Part of a small language model's weights: 8.79M parameters, 251M tokens.
Each number is 200 + 40 x the weight over the matrix's rms, rounded and kept within 0 to 999. Layers, rows and columns count from 0.

# k: layer 2 attention key, 256x256, rms 0.0544, rows 24-50, columns 128-255
# q: layer 2 attention query, 256x256, rms 0.0567, rows 25-51, columns 128-255
k24,179,149,214,176,182,210,235,176,197,146,221,208,160,137,153,166,189,180,231,188,158,198,214,164,203,196,211,212,136,218,198,215,186,244,167,206,186,177,207,182,218,145,219,131,109,213,192,217,212,166,157,160,142,199,127,153,246,209,137,195,165,198,234,174,203,194,134,209,221,157,210,200,193,189,174,133,236,222,199,240,175,203,159,288,196,205,154,189,178,185,173,261,210,218,199,148,220,169,160,223,195,251,184,195,200,219,175,233,211,219,193,229,90,181,208,226,215,214,251,247,191,202,251,200,214,161,178,241
q25,269,239,289,209,224,220,193,187,276,192,190,163,185,202,202,194,197,256,177,202,180,211,222,160,171,229,251,159,174,182,225,240,282,168,174,194,223,242,190,257,158,178,221,195,184,179,237,131,195,255,142,244,179,253,167,250,213,278,233,199,152,188,216,232,154,208,202,175,179,197,221,191,179,110,236,161,177,250,175,239,167,228,142,235,192,197,233,238,206,216,180,182,205,217,249,186,210,180,178,236,243,200,182,145,240,183,106,174,224,232,227,205,203,189,145,252,186,200,224,218,189,184,165,220,247,165,213,186
k25,191,183,112,199,196,202,210,175,150,164,170,195,227,176,206,198,266,177,182,213,232,201,206,232,181,214,179,202,223,140,164,179,221,255,240,229,165,209,199,155,244,238,188,236,254,225,170,207,214,231,198,234,183,237,184,187,174,174,240,209,214,186,153,168,208,216,216,159,216,197,162,264,186,247,221,202,228,196,197,184,227,197,164,171,212,187,178,189,173,215,192,216,232,214,151,251,242,194,197,190,161,200,178,201,219,173,217,227,174,195,204,212,226,158,181,163,163,214,206,178,213,222,152,202,200,217,189,202
q26,203,146,202,216,199,235,205,201,200,212,203,174,156,197,192,279,232,172,232,156,205,237,226,254,174,196,185,186,227,205,175,210,165,217,204,233,185,209,178,182,126,194,200,182,165,224,201,249,208,201,172,166,185,185,213,193,201,198,236,216,160,189,195,194,191,185,178,239,216,132,202,154,211,228,297,249,257,196,197,182,208,235,212,214,177,245,173,191,154,192,227,222,195,185,217,209,206,143,179,233,165,183,224,191,167,215,210,202,205,244,266,261,249,238,220,187,145,203,168,223,207,231,225,211,177,220,188,206
k26,211,212,193,229,234,186,145,179,175,225,213,235,220,182,189,149,205,192,205,210,162,210,198,185,184,210,191,212,192,192,221,202,229,184,227,203,203,236,225,189,176,215,204,235,207,204,183,169,211,207,184,220,207,193,183,197,202,185,183,200,240,176,205,189,230,189,223,193,215,208,206,218,211,168,142,181,168,212,188,193,219,177,187,192,214,182,175,196,228,214,195,210,182,168,206,223,248,233,191,220,170,197,181,223,199,174,227,206,218,190,162,146,186,191,209,212,236,220,222,196,204,221,217,189,209,180,178,196
q27,126,256,189,209,219,251,206,226,240,159,110,181,247,159,196,202,197,180,226,206,181,210,166,194,217,249,195,278,175,257,218,271,251,154,171,179,185,150,227,188,194,257,128,210,250,198,215,169,215,214,170,187,200,188,174,214,239,147,221,171,162,182,204,268,209,282,156,214,198,188,133,284,183,211,167,242,205,196,135,230,137,208,197,202,219,208,306,214,197,214,227,233,202,214,157,271,197,199,208,181,209,176,173,186,260,232,193,161,223,170,242,164,169,180,196,167,186,305,262,319,104,173,237,178,197,144,179,198
k27,172,206,176,174,161,214,221,128,206,237,186,192,173,268,214,149,222,175,200,179,211,167,223,229,249,167,167,204,308,197,231,189,233,280,234,206,190,195,210,171,222,214,224,153,245,168,180,204,190,206,215,280,174,214,232,214,198,258,269,163,217,214,203,232,120,176,257,170,194,236,199,199,178,214,216,190,198,251,257,215,172,212,177,177,165,126,147,169,207,215,166,183,240,244,191,143,179,281,213,189,212,242,228,248,121,203,274,186,205,217,172,218,188,287,225,247,225,230,206,119,236,192,259,184,209,278,209,188
q28,165,189,233,247,186,196,136,191,250,236,203,175,195,246,295,283,206,218,228,190,179,217,196,197,190,252,189,222,189,239,252,196,204,172,230,180,303,185,233,232,176,227,220,198,175,140,209,147,208,197,171,156,200,277,184,185,228,213,225,148,170,257,201,186,151,176,145,149,203,225,104,188,191,174,166,174,174,234,243,145,265,201,198,191,274,176,189,182,195,252,200,234,207,202,186,225,222,232,159,209,214,175,214,168,240,197,181,197,210,156,193,210,191,222,225,213,148,210,187,181,163,213,196,155,275,249,222,201
k28,181,232,166,206,75,150,190,199,203,266,148,175,177,184,184,305,182,297,177,214,255,172,165,199,209,222,204,241,168,203,138,174,198,189,132,221,189,184,199,235,179,110,210,187,227,212,175,227,196,150,233,120,195,202,168,219,165,183,168,231,216,196,233,177,245,156,243,112,188,146,273,214,219,223,203,219,177,187,228,293,240,243,267,202,142,223,206,217,171,143,209,152,223,265,175,228,184,148,139,184,258,206,229,217,113,204,250,207,183,245,258,148,219,181,168,188,229,189,203,152,251,205,176,256,97,180,225,209
q29,225,155,233,159,167,154,218,187,190,233,225,166,243,168,187,174,181,206,249,199,197,213,217,159,246,176,181,286,234,232,247,238,214,211,187,186,176,206,189,268,230,163,194,183,156,161,230,256,183,177,160,209,171,246,220,186,185,190,227,206,150,186,191,206,164,236,173,190,347,212,249,175,197,165,177,162,226,201,230,245,240,195,215,161,228,260,261,158,161,282,284,124,220,168,212,209,209,171,210,179,250,169,193,150,263,127,203,153,172,205,139,231,192,270,225,232,192,250,199,161,249,180,173,224,232,191,215,248
k29,198,156,141,237,208,230,143,216,134,177,137,228,183,220,206,186,162,188,142,208,196,228,232,272,155,250,263,146,163,138,205,207,171,194,283,245,172,238,174,173,231,213,210,221,244,170,176,223,218,195,183,208,201,156,221,232,235,208,239,237,295,158,201,228,241,185,172,150,203,209,183,262,229,230,158,216,236,232,218,178,190,172,173,135,144,152,172,255,176,135,149,241,194,161,218,171,191,212,253,165,207,223,183,264,126,269,200,251,185,216,173,156,167,181,149,204,228,208,192,200,182,238,168,164,179,160,210,183
q30,178,228,229,235,180,210,223,195,182,206,188,158,181,171,152,228,221,199,175,138,263,187,181,207,255,243,178,217,227,217,212,169,180,259,173,294,233,131,212,173,225,247,305,250,212,148,197,198,139,232,203,213,228,202,202,181,100,165,178,163,106,242,246,179,222,195,249,207,145,261,273,254,207,201,205,169,169,231,187,185,215,152,92,170,185,173,167,174,176,160,195,176,251,242,232,173,189,155,245,269,175,171,185,190,208,147,215,190,123,150,211,195,146,174,217,252,160,182,147,242,176,257,210,217,169,154,207,222
k30,173,169,132,276,204,156,175,157,257,148,147,158,181,255,236,195,223,148,181,205,172,206,180,172,185,168,152,152,199,144,238,171,184,148,203,172,271,237,191,252,261,196,176,180,234,211,232,221,223,225,115,205,220,202,164,200,223,204,241,234,210,215,208,209,150,181,223,229,252,159,177,161,202,146,156,231,212,144,244,224,170,298,197,204,226,240,131,214,209,249,217,197,176,156,144,227,234,204,172,120,168,209,183,168,176,221,224,165,271,244,246,210,277,275,214,206,258,226,215,168,199,164,271,179,264,196,171,206
q31,254,201,200,290,221,136,156,213,203,166,246,216,237,181,155,184,204,226,159,197,159,249,193,215,95,225,182,151,180,200,194,227,181,175,130,187,144,156,207,162,192,179,205,263,236,224,199,203,207,177,218,209,186,163,185,206,263,237,104,207,175,159,79,201,178,144,210,176,177,159,197,168,179,209,236,234,266,241,264,127,201,223,210,259,231,176,174,210,261,207,180,204,169,249,230,185,216,200,196,224,174,136,233,183,233,191,265,168,196,226,303,173,202,203,189,163,205,232,172,226,211,203,125,277,243,236,214,210
k31,196,194,179,146,188,230,181,182,77,133,193,160,225,182,146,149,237,158,126,196,283,245,222,171,242,167,275,285,215,186,257,192,233,203,241,227,143,221,192,167,204,261,158,244,213,182,197,238,163,275,111,282,215,256,224,296,168,226,229,237,97,130,169,160,187,275,189,250,287,231,187,270,184,145,171,177,106,216,172,266,239,161,155,176,247,164,213,225,149,228,186,192,284,196,147,252,184,168,214,164,224,277,146,270,279,177,164,189,237,145,102,131,172,202,185,196,220,171,154,207,211,194,286,177,188,160,204,149
q32,222,165,175,203,149,153,157,154,182,210,213,180,182,168,187,277,213,185,219,173,107,184,152,186,196,250,236,199,130,189,221,162,187,237,215,245,211,158,173,199,188,207,251,277,191,266,240,231,176,145,233,209,221,187,144,184,179,178,177,159,214,221,267,199,157,137,196,129,176,234,155,210,185,228,192,170,208,213,201,158,235,217,145,232,282,179,237,183,183,193,134,247,205,230,209,208,208,263,242,167,200,165,232,148,220,203,260,258,209,227,231,211,196,236,243,153,205,252,179,162,153,175,176,175,178,248,165,219
k32,216,222,199,259,238,174,160,159,204,134,201,240,155,235,150,262,218,252,220,183,166,190,152,177,202,301,266,167,238,221,164,182,178,172,160,141,196,239,231,190,219,185,197,207,228,95,173,127,221,193,232,156,164,172,195,157,179,221,177,164,220,196,211,160,226,127,144,182,184,172,245,221,210,94,147,194,175,174,216,241,312,188,278,293,144,310,152,233,178,162,229,235,149,226,212,157,170,173,156,251,239,238,221,253,147,152,256,167,296,236,163,123,254,159,114,240,239,144,196,206,254,217,162,225,243,153,248,143
q33,217,177,193,132,195,148,242,206,258,224,200,230,235,154,212,203,173,202,158,216,195,221,274,215,143,173,241,151,206,188,192,198,238,208,258,229,255,256,227,221,226,198,308,186,221,174,171,195,208,252,212,97,226,211,184,269,213,257,260,187,207,200,252,228,162,169,237,224,157,197,249,216,190,180,200,122,168,155,190,187,167,225,249,239,170,204,181,252,234,185,164,222,211,220,178,214,134,231,183,244,142,283,171,210,237,149,145,187,234,179,172,261,191,214,158,184,266,199,220,218,259,215,238,246,154,227,250,173
k33,228,243,223,195,240,203,214,165,202,221,187,178,143,191,219,204,218,208,198,179,223,178,203,154,211,200,188,193,228,218,194,184,163,192,175,224,197,200,168,160,249,189,157,182,125,227,210,214,224,202,187,225,211,124,261,164,238,167,225,203,177,211,245,224,219,237,194,220,218,208,207,185,221,226,184,221,175,225,147,208,181,256,188,240,155,230,201,195,198,205,248,201,171,183,226,197,185,180,163,164,200,149,207,160,223,224,182,208,174,181,239,203,223,210,231,256,175,222,215,193,170,166,159,213,185,188,171,223
q34,114,172,167,182,268,267,155,207,162,134,228,198,201,222,177,181,246,137,222,229,215,208,174,203,117,149,175,185,178,91,200,258,105,163,161,275,231,210,149,216,210,171,211,232,160,229,240,163,225,212,190,214,170,244,209,249,207,182,132,247,169,190,150,144,194,179,197,150,107,184,245,165,182,130,140,202,129,170,246,199,220,232,164,192,175,194,165,190,134,198,141,191,195,245,175,189,224,209,256,198,167,227,208,194,92,210,185,194,144,228,260,274,244,140,193,226,127,229,155,188,171,153,274,222,190,237,307,300
k34,255,235,270,302,246,202,206,120,190,241,189,141,122,203,195,199,201,229,256,225,249,227,191,163,140,252,253,205,168,199,163,206,162,199,212,98,238,124,211,237,187,226,155,174,155,206,182,249,150,268,203,236,204,195,178,200,172,184,162,216,167,210,220,241,185,180,148,317,165,193,159,218,182,164,227,202,265,190,175,201,141,179,207,169,250,233,188,221,231,201,214,153,176,226,174,217,181,213,184,127,193,180,213,176,156,156,129,168,232,192,189,176,223,241,76,181,209,232,265,195,195,240,160,152,221,137,161,142
q35,129,244,216,102,175,207,211,196,195,187,171,217,198,239,210,300,195,139,224,196,134,221,193,188,180,209,175,203,210,203,181,282,225,187,211,184,244,223,253,213,149,170,202,231,118,173,247,226,215,282,165,222,199,187,130,187,187,171,237,234,184,227,214,201,214,162,185,221,206,195,218,245,189,202,264,215,257,201,288,160,183,229,275,255,173,187,202,157,187,215,175,204,199,172,182,265,202,187,171,182,222,239,139,170,154,242,219,151,133,175,139,278,146,201,168,206,177,177,162,205,159,212,237,189,145,268,265,232
k35,208,271,203,262,143,169,182,231,255,214,238,148,208,215,259,94,169,166,136,219,215,180,238,176,221,215,191,184,209,196,187,177,168,231,188,218,173,204,158,207,247,234,211,141,271,203,155,201,189,138,132,157,200,222,282,169,176,236,193,189,187,192,177,225,283,199,252,204,253,233,139,149,218,177,193,220,113,200,242,230,133,218,134,167,210,165,165,294,221,286,205,182,221,242,199,182,145,212,138,137,187,126,183,228,219,217,134,288,189,194,189,138,199,220,280,236,207,258,255,238,218,224,258,166,187,189,84,176
q36,168,192,200,231,267,148,231,181,190,226,240,174,208,125,178,166,186,258,228,123,165,125,203,156,185,190,256,151,252,171,146,239,176,250,176,264,158,197,170,251,253,201,177,116,253,222,145,257,184,171,180,166,195,205,144,262,237,204,111,184,208,183,135,215,199,217,186,242,177,181,262,174,178,150,189,205,151,257,204,214,199,220,147,207,205,250,177,201,209,162,231,217,188,145,271,143,190,186,163,203,180,180,218,204,278,201,118,139,182,215,210,210,213,169,254,222,252,218,214,241,211,135,124,315,162,240,220,225
k36,212,231,208,219,168,211,152,205,192,182,198,204,220,203,173,182,239,144,232,187,193,207,191,206,179,202,202,196,214,179,225,191,221,217,216,191,214,226,190,167,191,217,193,251,203,167,240,168,179,220,183,260,195,211,205,206,164,185,218,192,207,184,196,175,162,218,230,195,197,189,160,236,177,205,185,215,220,232,193,175,231,179,184,177,187,172,215,187,199,251,191,227,209,186,159,222,175,195,257,207,200,254,192,212,167,215,203,234,272,200,178,192,202,246,181,187,217,168,178,168,181,199,184,147,212,177,197,168
q37,225,132,211,143,219,198,247,182,288,175,223,236,182,139,133,275,159,212,219,165,217,229,176,179,246,192,161,143,240,155,189,268,280,206,211,192,150,237,200,174,216,209,111,198,108,184,194,252,177,261,196,200,211,187,143,162,213,188,251,196,145,142,156,206,153,158,197,234,240,207,167,229,202,177,185,212,234,260,171,210,216,152,165,224,204,188,166,208,179,270,124,153,148,155,200,153,187,236,163,228,207,207,169,227,240,259,246,206,204,210,193,182,182,232,208,174,275,226,174,242,170,161,180,199,239,169,176,147
k37,235,254,165,222,181,201,188,182,148,191,162,181,219,188,190,113,212,176,175,205,165,228,163,228,247,218,181,245,222,230,176,150,164,212,224,212,151,264,200,203,216,207,173,217,233,245,196,124,210,217,193,167,175,171,214,190,161,246,172,134,251,259,221,151,284,242,164,172,181,158,221,231,230,213,221,254,201,239,183,182,257,193,169,263,178,149,218,146,230,191,159,252,260,268,236,243,240,233,203,196,214,187,181,182,156,189,147,263,231,203,238,165,165,210,310,209,208,154,212,191,183,186,212,132,237,200,244,130
q38,276,216,233,181,160,240,195,213,196,223,193,208,224,258,286,254,231,223,164,262,245,238,150,197,247,206,187,236,220,205,187,158,201,124,228,151,134,194,257,222,198,207,216,202,203,161,182,216,204,164,152,157,200,214,243,222,168,178,230,186,172,199,216,167,226,180,136,204,187,185,232,196,208,197,137,209,199,191,211,177,233,185,263,200,224,206,138,195,171,241,217,190,268,207,157,224,215,163,211,194,212,127,271,182,203,177,182,182,198,192,246,186,150,198,238,233,224,228,235,232,202,275,214,247,215,159,169,182
k38,140,166,192,183,240,153,256,236,216,224,239,220,188,207,181,190,198,241,199,195,177,112,263,222,245,185,186,239,192,225,177,235,214,216,181,246,248,156,162,166,186,187,242,221,135,210,195,208,204,234,296,190,208,162,191,219,302,144,215,190,147,202,218,172,196,190,270,161,224,191,229,172,194,216,200,184,204,171,198,195,193,221,217,153,187,193,213,201,268,226,230,172,251,184,169,181,217,211,185,174,243,242,182,142,118,146,217,196,242,192,193,213,211,229,166,124,206,167,152,150,232,181,220,190,188,223,239,202
q39,216,197,202,201,164,180,225,209,235,197,176,221,268,135,153,213,185,237,191,164,174,172,218,165,257,225,262,162,162,118,193,214,220,195,185,236,162,206,165,194,193,166,186,182,218,185,233,194,166,179,193,199,264,260,167,164,169,167,200,214,181,189,217,212,180,201,214,192,226,234,192,193,189,160,243,269,263,196,204,242,166,201,177,229,228,202,178,181,177,195,203,190,200,201,256,244,233,171,191,217,236,316,161,220,283,209,233,215,169,170,155,245,247,195,142,258,254,255,293,233,259,173,176,167,210,146,194,165
k39,213,91,166,221,220,208,236,200,278,207,248,155,222,199,292,169,206,255,193,214,149,191,186,239,140,278,169,251,244,246,171,239,208,214,125,166,228,212,197,221,224,246,209,179,220,260,197,198,194,205,151,222,141,142,200,202,258,247,311,147,299,192,291,238,246,202,168,181,148,212,209,243,175,271,143,146,184,162,149,209,209,220,239,182,186,157,284,254,193,191,169,219,265,186,192,169,204,236,224,270,243,163,212,191,233,189,125,185,211,227,171,289,216,112,188,195,75,186,162,214,231,134,190,219,212,241,239,206
q40,236,189,195,225,170,216,213,132,152,205,225,249,306,198,194,184,199,201,155,225,247,176,179,208,237,192,154,143,223,252,139,157,179,197,305,159,109,272,207,189,195,276,218,247,191,185,146,222,168,232,159,174,179,173,234,276,203,143,216,250,236,208,217,142,206,247,119,278,181,206,250,232,146,304,217,272,246,205,183,192,208,194,228,179,167,141,173,259,245,165,251,249,171,228,327,189,176,123,193,200,217,193,157,197,221,261,132,205,215,226,163,92,141,148,189,183,210,139,208,184,203,244,300,181,141,231,200,199
k40,128,168,126,138,152,176,194,304,199,196,182,195,230,214,210,115,250,195,229,210,173,246,187,213,128,118,108,178,91,248,292,260,222,134,167,225,262,194,188,201,230,210,173,205,137,219,191,188,268,158,244,190,233,144,134,199,256,233,222,217,257,192,220,191,164,221,193,202,277,187,175,239,191,228,199,169,220,208,210,211,171,163,137,131,204,243,249,138,198,246,125,129,141,173,218,198,189,246,161,197,186,206,209,136,260,165,218,140,120,177,165,230,174,204,267,177,164,252,191,179,217,151,183,202,163,176,159,244
q41,189,238,156,237,199,158,235,195,241,293,220,157,119,221,215,184,225,229,81,257,222,265,220,201,227,222,150,176,234,221,190,143,169,203,218,116,256,217,141,217,168,200,194,261,213,162,234,236,214,240,213,185,157,180,237,129,194,227,172,239,202,198,178,228,191,152,138,132,204,204,120,201,227,220,134,153,193,185,220,170,293,206,185,249,246,212,265,220,190,197,172,258,107,212,190,211,155,224,128,201,198,178,268,192,239,148,164,179,189,218,254,188,179,273,199,211,183,156,166,263,201,220,231,279,241,246,220,205
k41,161,249,240,199,141,210,173,257,187,124,208,170,244,182,222,237,196,169,182,196,209,191,127,205,183,242,224,273,143,148,174,186,227,165,208,273,154,220,299,174,222,197,248,269,171,217,194,201,155,191,207,184,233,241,154,217,147,150,299,205,152,203,143,256,193,258,258,225,202,188,214,221,183,202,255,220,184,196,184,194,107,179,245,153,224,173,184,233,229,163,293,148,248,163,133,237,176,129,187,215,176,218,182,222,196,206,217,231,151,205,184,206,246,136,274,134,250,118,273,139,169,243,219,142,179,191,228,187
q42,249,132,145,188,204,156,271,231,142,222,183,176,249,263,239,172,112,252,233,260,155,238,163,215,172,183,198,227,211,122,281,182,200,192,218,144,186,156,191,221,250,288,175,237,297,240,161,118,219,142,202,220,176,190,191,225,150,236,142,149,202,252,244,273,154,177,151,186,204,173,170,228,179,230,226,141,210,208,184,219,201,221,225,213,144,181,176,235,171,216,135,182,124,224,171,181,160,206,184,189,205,154,293,288,233,180,185,158,224,203,205,173,166,161,146,202,239,218,212,275,246,200,198,244,125,164,227,156
k42,174,251,185,144,155,243,170,187,249,151,224,201,192,166,134,209,281,195,246,162,213,175,269,131,250,163,216,205,161,310,145,173,162,231,133,213,271,168,212,145,169,139,231,153,164,183,221,223,228,220,312,238,238,253,164,145,187,216,214,276,213,240,150,205,217,263,237,203,259,205,233,220,213,178,203,230,210,218,199,136,157,193,164,198,246,173,186,231,238,151,187,273,136,238,201,191,217,226,225,221,175,277,157,220,208,232,265,263,207,209,154,184,170,211,172,183,200,196,213,97,216,198,255,137,232,156,273,225
q43,199,137,184,190,276,200,218,198,196,222,222,190,320,260,232,200,194,137,241,149,210,136,200,245,191,190,228,250,167,170,117,253,228,113,217,211,154,199,159,229,184,204,285,217,110,216,165,179,211,220,179,124,196,188,146,274,188,175,238,210,189,137,258,214,168,150,251,205,194,212,224,158,219,202,161,198,220,267,246,172,249,263,192,193,185,264,185,113,262,176,151,128,215,227,119,192,151,193,288,216,197,242,184,216,211,181,199,163,168,193,252,204,278,208,161,205,161,154,147,133,169,234,217,223,167,184,184,151
k43,255,203,182,209,239,132,161,205,126,172,206,238,164,102,210,201,258,217,226,120,172,240,259,150,219,136,167,99,216,148,199,156,199,233,205,163,247,306,187,209,194,230,187,252,271,189,191,167,215,234,260,204,204,215,233,202,202,195,154,262,190,158,208,257,270,220,186,161,300,178,156,181,163,113,180,210,184,137,195,193,149,115,218,230,217,229,190,283,252,270,190,179,194,161,215,215,241,243,202,170,179,187,234,207,161,191,178,198,250,195,176,156,175,176,184,217,243,269,236,255,277,248,173,157,247,188,190,171
q44,234,227,236,172,177,257,304,177,180,246,148,191,267,215,228,230,252,201,207,239,176,198,216,209,195,230,206,175,148,199,223,256,252,144,173,261,281,258,230,202,169,131,259,285,215,146,220,150,202,216,216,174,246,152,187,136,115,301,179,126,213,169,215,208,240,202,196,216,165,198,195,190,205,192,231,269,215,234,179,210,288,180,168,184,179,177,216,153,223,232,306,211,172,191,136,197,198,161,237,172,243,246,196,186,166,172,148,201,127,169,148,189,268,185,135,174,238,192,235,262,153,263,200,176,192,221,270,199
k44,134,111,175,248,207,203,191,132,156,153,212,147,231,204,221,192,124,251,161,140,172,132,201,214,194,169,190,270,201,217,188,247,239,216,170,216,173,256,214,240,241,274,166,146,247,265,195,212,161,299,175,159,167,268,203,199,173,178,220,287,186,199,146,209,224,212,197,132,307,252,121,185,177,219,192,190,232,185,251,221,158,159,222,183,217,174,199,212,146,186,167,176,153,249,240,230,300,204,224,205,154,147,232,242,284,148,247,170,222,245,197,179,219,208,199,225,238,180,242,77,274,131,227,259,191,146,116,228
q45,158,288,242,154,212,211,238,222,167,148,152,127,211,255,239,231,222,189,198,175,191,278,227,202,189,119,193,251,205,254,214,245,190,180,222,248,189,199,184,214,111,212,117,258,211,205,229,241,147,196,196,228,205,241,187,236,205,205,157,196,233,131,247,190,247,222,208,180,189,214,97,215,197,188,234,203,258,220,153,206,224,182,213,143,127,153,164,172,250,167,192,144,135,224,175,272,190,169,257,200,234,236,129,162,180,258,190,208,122,167,246,248,242,161,257,194,249,213,205,208,139,198,255,241,189,199,256,211
k45,174,205,156,210,214,128,234,167,144,179,202,207,195,166,193,178,188,213,158,192,198,153,145,194,257,215,220,219,161,217,219,157,194,228,228,167,245,149,176,262,192,234,157,184,190,214,148,215,199,280,145,141,213,186,202,173,192,204,210,167,161,221,195,240,189,223,186,192,247,201,256,227,174,226,204,216,230,202,259,168,119,242,159,171,219,162,175,194,138,250,126,214,255,240,280,167,283,201,181,202,226,115,228,257,170,176,227,145,241,203,191,131,181,243,212,214,220,223,196,223,189,177,227,188,222,225,155,202
q46,228,203,189,151,178,164,164,187,249,238,191,218,184,219,191,234,155,175,241,123,234,162,180,240,222,226,263,193,160,192,296,203,202,199,244,228,295,201,183,174,147,180,253,232,212,215,238,205,207,172,158,239,228,209,171,189,235,186,202,182,205,224,159,261,237,209,294,162,239,295,189,218,226,195,239,238,207,187,219,191,88,173,275,238,279,159,178,276,202,184,216,228,193,189,132,260,236,252,206,217,234,206,171,182,162,191,141,268,205,200,236,226,206,175,251,253,246,171,271,146,178,204,184,184,156,222,202,193
k46,166,244,247,189,244,249,209,247,259,225,145,192,190,189,278,138,234,204,202,228,202,207,174,166,217,208,218,230,275,173,150,217,172,266,230,183,138,199,153,274,202,253,230,212,214,207,189,126,232,147,234,226,147,190,218,151,119,165,206,185,255,189,201,175,171,215,149,213,114,217,213,164,183,171,211,186,238,223,187,264,261,275,192,230,163,233,156,244,184,137,275,231,146,251,270,192,137,152,173,218,168,138,214,191,223,199,221,211,191,191,234,225,249,204,253,145,157,171,126,177,193,220,197,311,216,229,212,244
q47,168,229,267,175,180,196,147,217,192,151,235,223,223,190,155,263,166,190,212,186,224,236,167,161,222,161,222,220,172,190,202,175,262,253,200,225,204,193,217,137,196,256,115,199,289,226,187,209,191,229,292,205,130,132,196,241,151,205,182,227,307,219,298,236,256,236,200,174,196,150,188,186,233,192,222,144,264,215,162,130,230,259,194,205,148,210,230,234,185,195,281,205,181,193,271,200,148,195,150,224,204,193,174,196,204,193,203,225,243,207,215,305,186,253,170,192,137,156,204,209,237,181,165,200,209,201,205,145
k47,251,293,193,245,186,222,254,221,217,195,169,263,166,147,207,124,136,191,188,239,158,207,238,170,159,141,161,190,234,213,236,181,122,191,160,218,155,171,166,221,174,151,259,189,180,229,253,139,214,156,146,199,210,232,185,191,208,130,243,194,151,194,95,190,137,155,189,293,182,234,159,197,175,221,219,192,86,171,178,211,205,181,193,65,248,132,148,119,118,236,151,212,165,206,116,156,222,204,240,247,265,240,223,214,244,177,207,169,167,200,147,192,216,136,206,175,225,278,162,270,146,206,246,194,223,241,213,216
q48,201,171,218,194,159,199,189,244,194,232,152,184,177,221,206,275,257,213,194,130,189,214,160,244,199,220,241,232,153,174,275,203,231,148,187,231,190,169,200,187,162,181,149,192,170,239,221,242,215,224,158,248,155,256,239,222,243,106,236,202,214,233,258,212,249,219,262,119,232,196,165,239,212,127,201,207,251,233,166,223,214,134,141,156,218,190,126,111,189,187,189,179,206,208,188,213,193,201,142,200,266,143,169,161,217,141,239,295,205,210,206,150,175,217,197,189,180,191,157,197,136,174,168,192,175,159,91,215
k48,198,149,221,204,256,225,115,189,221,119,118,199,195,203,231,222,177,178,182,293,185,201,155,216,228,235,222,188,253,208,137,210,207,240,224,195,313,228,203,146,247,204,250,208,237,159,142,158,172,206,223,182,224,209,206,202,154,258,236,208,229,251,184,222,184,134,191,145,151,214,180,161,183,210,117,207,158,213,167,240,231,279,248,207,224,288,247,258,187,157,200,239,193,222,282,152,212,154,162,238,212,216,266,181,195,149,198,180,158,220,206,200,226,223,174,210,171,201,188,292,208,241,212,241,285,251,241,201
q49,198,225,201,172,183,200,140,204,174,211,285,208,233,252,237,223,219,168,186,246,179,229,188,306,261,192,176,182,221,239,169,206,212,232,183,158,262,259,225,155,149,214,217,195,271,146,194,218,208,174,207,150,183,142,240,171,134,211,188,204,173,218,254,131,206,149,246,189,171,158,109,195,234,190,232,138,246,224,190,157,253,235,239,172,234,210,149,125,201,270,214,168,186,191,217,218,155,213,165,221,202,164,262,180,244,150,201,219,263,189,163,184,227,150,154,210,193,206,189,231,159,221,224,224,209,171,192,223
k49,205,218,199,149,183,144,265,247,208,190,207,242,205,190,163,284,181,218,217,163,194,173,190,147,158,177,178,183,193,224,253,163,176,175,224,242,269,159,195,287,127,196,227,244,207,200,226,182,195,260,196,206,222,226,203,230,205,182,141,212,175,197,113,225,264,164,240,174,281,232,272,231,236,211,208,246,171,154,194,223,117,125,162,205,194,219,198,275,223,171,258,180,243,215,201,97,281,195,201,198,175,258,173,228,190,219,229,183,155,216,170,142,208,257,174,211,172,175,167,176,271,149,208,144,217,223,180,211
q50,182,262,211,128,197,240,157,163,190,199,171,174,130,262,188,145,179,171,136,241,186,163,204,230,226,204,170,145,181,252,202,194,135,173,183,198,240,254,243,141,184,170,242,269,199,212,189,243,191,96,154,194,212,224,249,195,143,273,152,177,209,252,259,208,189,261,233,184,224,213,209,168,206,227,253,161,187,174,239,161,181,216,217,197,205,273,253,297,197,165,212,223,231,224,229,243,156,221,254,219,182,244,275,162,213,168,216,231,173,208,180,182,211,156,133,213,218,200,226,214,185,217,174,168,128,183,265,230
k50,129,172,164,329,230,217,178,170,180,156,227,202,188,164,264,236,226,184,274,184,220,153,245,184,169,182,190,228,254,167,211,198,240,202,232,147,235,146,204,223,179,200,179,205,190,142,192,195,205,223,208,269,189,131,196,125,224,160,140,224,197,100,164,192,199,139,184,197,234,185,160,166,200,147,162,192,195,247,167,218,151,183,146,250,142,222,200,245,182,151,188,244,190,178,121,68,217,206,167,157,222,167,171,206,177,217,274,179,111,193,224,222,216,196,239,161,164,151,231,134,229,185,250,248,138,215,133,200
q51,204,185,205,212,223,155,199,221,231,228,199,193,271,135,168,214,133,180,229,156,213,218,207,183,151,220,257,106,238,166,300,197,226,210,162,277,198,224,212,296,245,231,158,167,223,165,262,166,209,230,201,159,163,244,170,224,180,226,187,220,167,174,171,284,212,170,214,209,169,195,260,164,203,203,200,255,248,276,200,228,148,270,236,183,92,157,148,188,289,244,170,236,184,189,130,209,193,213,158,186,171,234,195,190,234,128,136,147,180,165,141,243,165,228,169,227,209,187,208,217,235,210,233,193,201,184,235,224